Weights of a small transformer language model.
Size: 24 layers, MLP 960 squared ReLU, vocabulary 4096, 18.3M parameters.
Architecture: untied embeddings, normalized queries and keys, exclusive self-attention, value embeddings.
Each number is 200 + 30 x the weight over its row's rms, rounded and kept within 0 to 999. Layers, rows and columns count from 0. The size before them is the row's rms in percent of the matrix's.

# layer 16 attention query, 192x192, rms 0.0776, rows 73-89, columns 0-191
124,174,205,150,156,219,180,191,230,189,249,261,245,248,180,219,166,166,217,228,226,155,222,263,219,186,203,196,185,257,237,133,208,237,199,180,159,259,195,227,211,183,171,198,197,150,173,205,199,154,199,156,222,229,205,165,212,176,196,186,231,201,202,237,218,192,201,212,250,247,237,185,240,240,229,223,190,189,215,192,160,172,186,242,185,178,212,217,201,230,172,157,172,237,211,221,227,259,209,203,202,247,232,229,205,200,148,219,232,223,167,213,208,208,198,194,224,162,203,222,235,204,180,171,138,235,233,225,228,210,227,219,225,260,213,185,209,199,231,165,123,209,181,216,240,262,216,192,192,233,228,215,193,282,207,191,228,221,207,210,237,191,234,204,206,246,184,263,227,221,253,249,189,175,228,193,224,236,241,211,172,188,211,207,166,162,158,198,219,223,153,196,241
108,242,218,238,206,144,203,231,148,201,176,238,204,188,185,194,214,194,163,203,180,275,166,169,177,187,190,202,190,213,233,243,184,198,223,155,181,197,215,164,198,198,226,198,233,225,230,219,222,277,219,202,217,199,182,233,170,238,226,162,197,241,192,166,206,186,184,173,193,156,183,163,159,195,178,186,203,201,202,196,226,276,204,196,235,187,245,193,183,170,175,198,207,228,176,204,198,139,213,196,252,179,202,242,155,155,238,212,170,166,235,189,208,160,212,160,206,233,227,213,218,203,147,172,206,170,159,217,185,211,192,169,166,217,156,216,245,229,152,233,268,196,192,176,152,136,239,180,228,164,168,234,221,136,169,177,197,188,187,167,225,162,171,181,166,173,232,112,174,206,130,153,215,211,239,220,155,155,192,144,215,185,230,168,210,206,204,199,172,201,212,207,200
095,249,198,188,188,209,205,226,190,200,144,229,173,225,234,225,160,250,186,152,223,272,214,233,212,146,179,215,193,201,105,221,211,201,228,183,209,188,207,230,172,218,248,211,200,199,243,205,221,179,218,260,235,185,211,226,234,203,189,142,211,162,185,165,204,286,153,159,200,189,175,227,199,194,172,150,239,198,187,170,211,266,193,150,262,179,231,206,208,142,217,225,179,199,231,228,168,207,148,204,182,241,195,198,201,183,229,187,210,166,202,161,194,188,243,171,211,256,187,216,147,236,196,215,229,191,212,178,233,191,161,170,211,208,153,180,184,223,169,210,216,145,215,216,226,248,184,200,196,175,206,245,263,248,211,231,192,181,218,163,231,210,185,186,195,183,185,214,197,170,182,161,191,171,210,210,210,241,195,135,154,230,157,253,190,237,200,220,167,219,198,239,176
101,192,220,241,217,202,203,169,163,195,260,176,209,198,191,208,211,223,194,216,212,241,182,158,187,227,204,237,187,147,183,186,173,172,171,207,199,214,178,108,270,211,220,190,200,229,209,215,198,213,237,217,209,227,203,222,143,221,217,204,216,238,200,164,150,168,170,216,212,218,189,174,206,158,212,207,199,209,198,204,196,217,204,146,192,219,181,225,194,186,223,164,267,244,154,199,233,217,173,233,227,165,171,212,185,235,225,251,202,146,217,167,205,192,161,192,216,208,134,185,147,178,214,248,230,188,166,204,144,203,137,253,180,146,181,195,234,265,200,145,203,221,232,198,205,155,208,213,168,154,169,188,201,170,156,187,162,208,257,205,170,154,184,107,185,187,188,161,188,175,171,170,166,245,221,196,167,167,208,201,265,253,199,166,199,206,206,209,177,180,213,169,167
095,240,220,201,256,177,222,207,173,204,194,161,142,179,171,165,211,200,133,226,197,240,227,217,243,206,217,225,149,171,187,210,202,212,194,206,204,193,203,160,223,259,246,238,180,204,237,194,206,202,183,236,217,255,204,261,159,256,220,188,182,215,193,161,159,204,144,183,215,239,225,153,188,148,195,182,258,214,199,171,194,175,198,199,189,233,237,263,223,155,172,201,216,123,188,135,194,184,196,173,212,160,156,193,254,205,201,243,170,237,242,145,231,241,222,188,189,224,148,156,182,169,201,175,195,188,170,198,188,184,210,206,188,225,167,209,268,190,204,165,218,226,185,231,184,235,163,205,214,197,195,242,226,222,178,167,193,176,146,179,203,171,194,174,193,170,206,237,165,179,139,158,196,153,183,165,174,190,167,157,204,193,174,135,211,212,206,204,174,199,187,215,146
101,241,203,194,183,234,223,206,256,205,191,195,174,231,148,238,225,180,223,221,200,135,248,257,131,213,267,166,188,222,227,153,208,243,180,158,203,218,195,226,175,164,177,184,182,221,180,235,198,179,161,215,201,201,225,181,246,142,151,241,173,224,213,256,206,191,192,254,201,220,226,178,209,210,204,207,233,189,228,195,180,173,183,165,213,153,211,203,187,208,201,200,171,176,205,231,244,246,162,179,144,228,269,219,236,153,170,197,189,216,145,190,169,191,222,219,199,173,255,223,229,195,181,233,148,262,228,221,248,207,243,223,212,244,223,205,134,145,216,211,162,175,210,211,175,189,247,186,185,240,222,244,222,217,183,210,222,228,183,209,201,207,208,209,206,268,165,262,217,249,202,246,194,164,229,217,224,187,195,242,164,205,215,180,215,190,177,198,228,224,175,227,205
108,275,189,213,196,238,152,222,206,196,165,152,186,178,245,195,223,226,159,177,195,207,151,174,193,225,209,228,207,249,160,199,196,169,158,212,212,151,169,160,215,189,219,227,170,210,180,220,197,213,221,208,171,146,197,246,168,255,225,243,148,186,221,211,200,206,216,199,161,210,222,185,181,227,189,157,228,187,188,225,224,156,169,204,248,224,251,219,197,170,210,163,252,220,162,185,177,171,204,213,278,189,203,227,252,215,257,182,173,172,237,169,197,174,225,222,179,193,190,170,190,265,230,231,171,156,228,172,190,202,171,164,219,164,211,185,200,189,213,222,267,207,218,216,166,156,184,223,194,218,155,171,196,199,221,200,182,173,198,147,163,174,211,173,148,210,199,218,217,180,185,161,147,184,246,245,156,146,164,149,203,181,238,167,216,195,274,209,166,158,180,215,237
094,201,177,234,223,205,156,165,198,216,213,172,185,188,185,166,202,185,126,216,225,257,169,189,170,201,152,221,197,181,158,200,196,204,154,202,182,168,204,160,216,224,198,194,196,244,240,189,210,229,237,238,183,177,198,243,210,192,205,222,229,227,214,189,173,209,245,149,193,188,176,217,209,177,179,172,219,148,235,175,241,199,214,195,213,247,244,191,191,153,259,195,209,241,208,198,179,166,254,233,215,183,192,182,226,277,222,227,209,199,238,188,172,238,185,197,171,204,184,138,219,217,247,224,237,183,222,155,157,196,186,188,207,175,150,196,203,255,226,224,212,225,145,174,202,227,178,222,224,193,189,160,257,163,199,210,156,116,192,189,203,145,159,133,155,194,228,143,200,197,246,195,152,201,179,148,167,218,237,144,243,222,183,188,196,203,214,198,186,183,173,154,262
113,161,183,182,179,229,225,189,201,189,281,225,233,229,152,200,153,168,199,227,163,233,253,255,265,209,172,193,203,182,188,160,151,264,189,169,195,201,211,240,148,164,149,161,190,199,161,193,160,193,155,206,241,209,198,181,216,145,224,197,251,206,222,224,224,171,171,203,241,203,189,161,186,236,229,215,210,244,205,180,210,183,199,213,166,200,176,147,184,214,195,219,177,245,240,225,223,277,216,213,166,251,224,224,245,150,159,191,251,201,189,187,170,203,225,198,193,179,214,227,195,186,169,181,177,193,194,231,177,204,216,212,224,222,228,196,220,201,192,154,178,190,227,200,241,206,212,217,169,261,203,231,213,244,195,226,188,213,185,244,242,208,230,222,227,248,174,212,224,247,217,184,237,189,192,146,237,235,242,246,160,185,162,247,160,146,142,192,203,208,159,205,218
103,169,218,228,198,190,173,146,227,174,270,193,254,252,161,220,145,157,237,211,168,201,206,274,196,176,215,183,229,186,196,226,241,212,224,197,171,240,199,230,192,222,202,194,231,175,156,165,189,203,180,193,209,197,197,181,246,185,207,232,215,149,208,234,227,195,229,184,223,187,133,208,231,243,148,161,230,191,206,194,238,208,223,193,203,174,154,177,222,269,194,187,219,198,194,181,199,254,222,217,178,224,198,199,206,157,191,250,232,192,213,249,152,175,201,210,189,173,232,220,200,261,162,203,182,204,225,249,227,234,233,203,256,223,206,191,169,211,256,151,166,219,230,178,202,216,218,205,224,201,209,198,206,202,197,187,169,238,194,224,261,208,184,212,264,265,174,213,271,206,264,259,236,217,187,171,227,202,236,236,150,206,148,228,194,177,177,193,154,182,161,208,217
111,185,245,216,159,260,210,204,207,207,199,198,189,243,210,209,165,198,207,220,208,134,250,226,199,192,244,197,231,216,220,157,149,188,191,187,148,226,186,253,169,179,140,166,179,188,165,219,187,170,175,172,186,214,183,158,182,153,193,230,179,166,190,259,251,166,209,233,207,203,169,190,196,200,186,202,202,213,211,220,157,146,239,184,179,198,215,180,203,217,206,195,190,225,212,230,242,263,229,231,150,231,220,226,219,167,144,149,221,260,192,193,166,198,198,216,214,192,231,166,259,171,204,168,171,227,222,188,223,183,220,237,229,242,249,185,175,132,260,168,204,203,194,197,178,216,193,185,175,242,223,206,171,261,183,232,251,181,202,237,225,201,252,243,201,245,208,224,243,252,220,222,215,159,202,170,200,190,204,243,169,172,170,215,170,149,144,238,204,261,179,204,189
099,298,183,172,212,206,162,226,205,190,223,221,212,208,182,204,258,209,244,191,190,206,197,245,219,203,183,209,149,197,233,215,183,210,243,199,164,188,237,150,198,233,171,176,248,190,180,220,196,202,217,225,171,178,166,223,172,207,236,234,149,228,170,197,182,238,235,213,190,205,210,201,179,212,192,212,214,208,206,170,219,205,174,247,292,199,224,210,191,208,173,195,202,153,167,200,195,171,217,168,219,171,169,199,171,174,172,159,167,218,161,197,206,202,193,217,215,241,247,223,135,197,137,256,256,207,171,191,235,218,234,217,185,191,181,226,241,254,176,251,231,206,174,192,191,162,219,223,200,155,204,228,240,165,158,186,219,244,195,169,168,176,228,199,192,227,134,204,224,172,159,198,189,211,277,271,162,182,190,213,181,198,279,187,224,225,241,228,255,173,225,186,165
107,140,206,182,193,208,163,195,185,216,197,248,283,197,135,227,160,174,224,223,150,235,269,198,195,191,258,216,208,199,176,179,199,255,214,181,210,226,206,168,176,232,179,167,233,244,225,183,198,218,230,231,244,193,163,151,209,192,129,189,181,185,254,213,232,191,165,209,222,241,190,195,234,205,229,148,183,213,253,227,231,222,181,247,226,167,201,153,213,200,147,201,215,239,234,241,212,179,187,201,206,256,207,227,180,184,201,236,204,203,175,231,190,174,202,142,175,185,244,184,168,205,194,180,145,199,185,195,191,235,184,205,190,215,182,196,190,168,185,173,159,163,244,190,252,235,205,224,204,203,252,239,153,229,201,177,197,239,223,237,232,183,172,164,267,208,198,208,239,209,235,169,184,221,221,131,226,241,196,196,171,234,168,203,226,201,238,170,127,218,186,208,183
088,200,209,206,181,216,217,166,192,269,193,169,226,140,254,204,196,172,188,168,216,220,194,169,203,220,197,186,204,175,208,240,227,203,173,260,180,146,188,185,214,238,227,232,230,205,219,244,195,244,251,191,206,189,192,214,165,191,233,184,220,244,181,158,176,218,223,193,172,195,192,241,160,164,222,202,202,214,223,234,236,192,251,210,166,222,196,214,236,251,172,215,240,187,191,197,202,172,188,171,231,206,177,230,174,228,231,199,137,196,221,133,185,180,162,152,212,204,189,192,131,186,199,202,191,176,196,160,208,188,188,186,141,181,162,250,249,199,172,198,245,216,172,209,217,147,246,189,178,186,189,200,194,195,158,135,218,138,149,172,180,193,139,143,176,154,222,147,138,117,158,196,134,218,185,203,216,214,196,189,225,201,250,211,192,198,207,175,216,184,156,157,190
113,182,218,182,183,207,194,169,211,177,221,234,224,262,193,211,170,126,227,180,187,194,224,218,197,174,253,150,181,230,210,207,176,236,216,203,179,227,167,244,193,184,167,223,208,199,159,201,185,187,171,196,218,202,181,160,267,155,173,180,203,194,245,260,236,182,194,192,215,183,170,128,191,191,222,200,181,178,164,244,209,231,249,212,187,189,187,187,127,184,170,203,201,204,245,231,215,260,188,207,221,252,233,204,242,180,142,209,222,232,179,198,181,188,234,196,190,186,206,243,171,184,207,241,175,239,170,233,257,180,177,229,213,193,254,216,190,195,222,183,153,231,233,206,230,192,257,211,186,215,275,220,140,170,225,228,213,224,171,251,219,216,207,236,230,217,184,190,243,226,223,206,242,190,244,191,243,251,204,242,178,173,170,243,164,169,139,215,269,216,205,225,207
106,201,147,208,148,121,248,173,161,176,202,158,222,159,241,153,199,155,209,180,243,190,168,208,182,241,184,217,198,179,175,231,194,168,142,201,227,180,204,179,186,244,248,222,219,260,245,211,192,200,234,200,191,189,207,196,178,137,222,200,183,185,206,128,226,246,190,172,205,224,233,231,173,143,208,199,116,178,212,210,221,185,231,207,211,240,243,184,181,160,214,198,199,197,183,222,150,218,179,198,205,185,183,229,210,250,192,150,180,160,263,170,184,242,196,186,208,255,194,226,220,190,183,182,211,173,216,240,192,186,213,142,223,136,187,201,238,201,184,226,240,128,191,164,171,227,174,209,201,172,166,209,197,174,209,187,238,198,187,166,178,196,213,178,143,156,209,160,208,190,137,203,187,191,212,230,159,210,185,181,231,219,207,217,221,220,243,191,231,131,169,223,228
095,254,186,158,208,169,208,156,255,219,204,216,213,170,171,215,200,199,181,272,170,187,192,172,236,157,214,217,170,214,227,188,223,211,229,174,244,186,206,204,179,209,208,218,181,205,187,156,182,160,212,170,189,190,166,226,209,195,226,183,203,215,218,256,248,126,161,140,178,173,167,147,227,163,200,189,212,184,149,192,217,190,221,213,192,202,195,157,203,236,177,231,189,141,267,218,243,173,236,136,222,211,217,128,217,170,187,187,190,248,141,164,202,172,207,176,229,161,244,154,202,193,216,177,225,157,210,227,218,184,241,187,194,242,198,199,268,185,188,172,173,244,230,183,258,204,213,228,198,201,247,200,239,174,225,229,204,201,170,229,224,206,168,204,242,192,222,189,181,172,167,224,226,169,173,166,234,218,206,191,228,112,178,204,159,240,235,164,177,229,198,154,189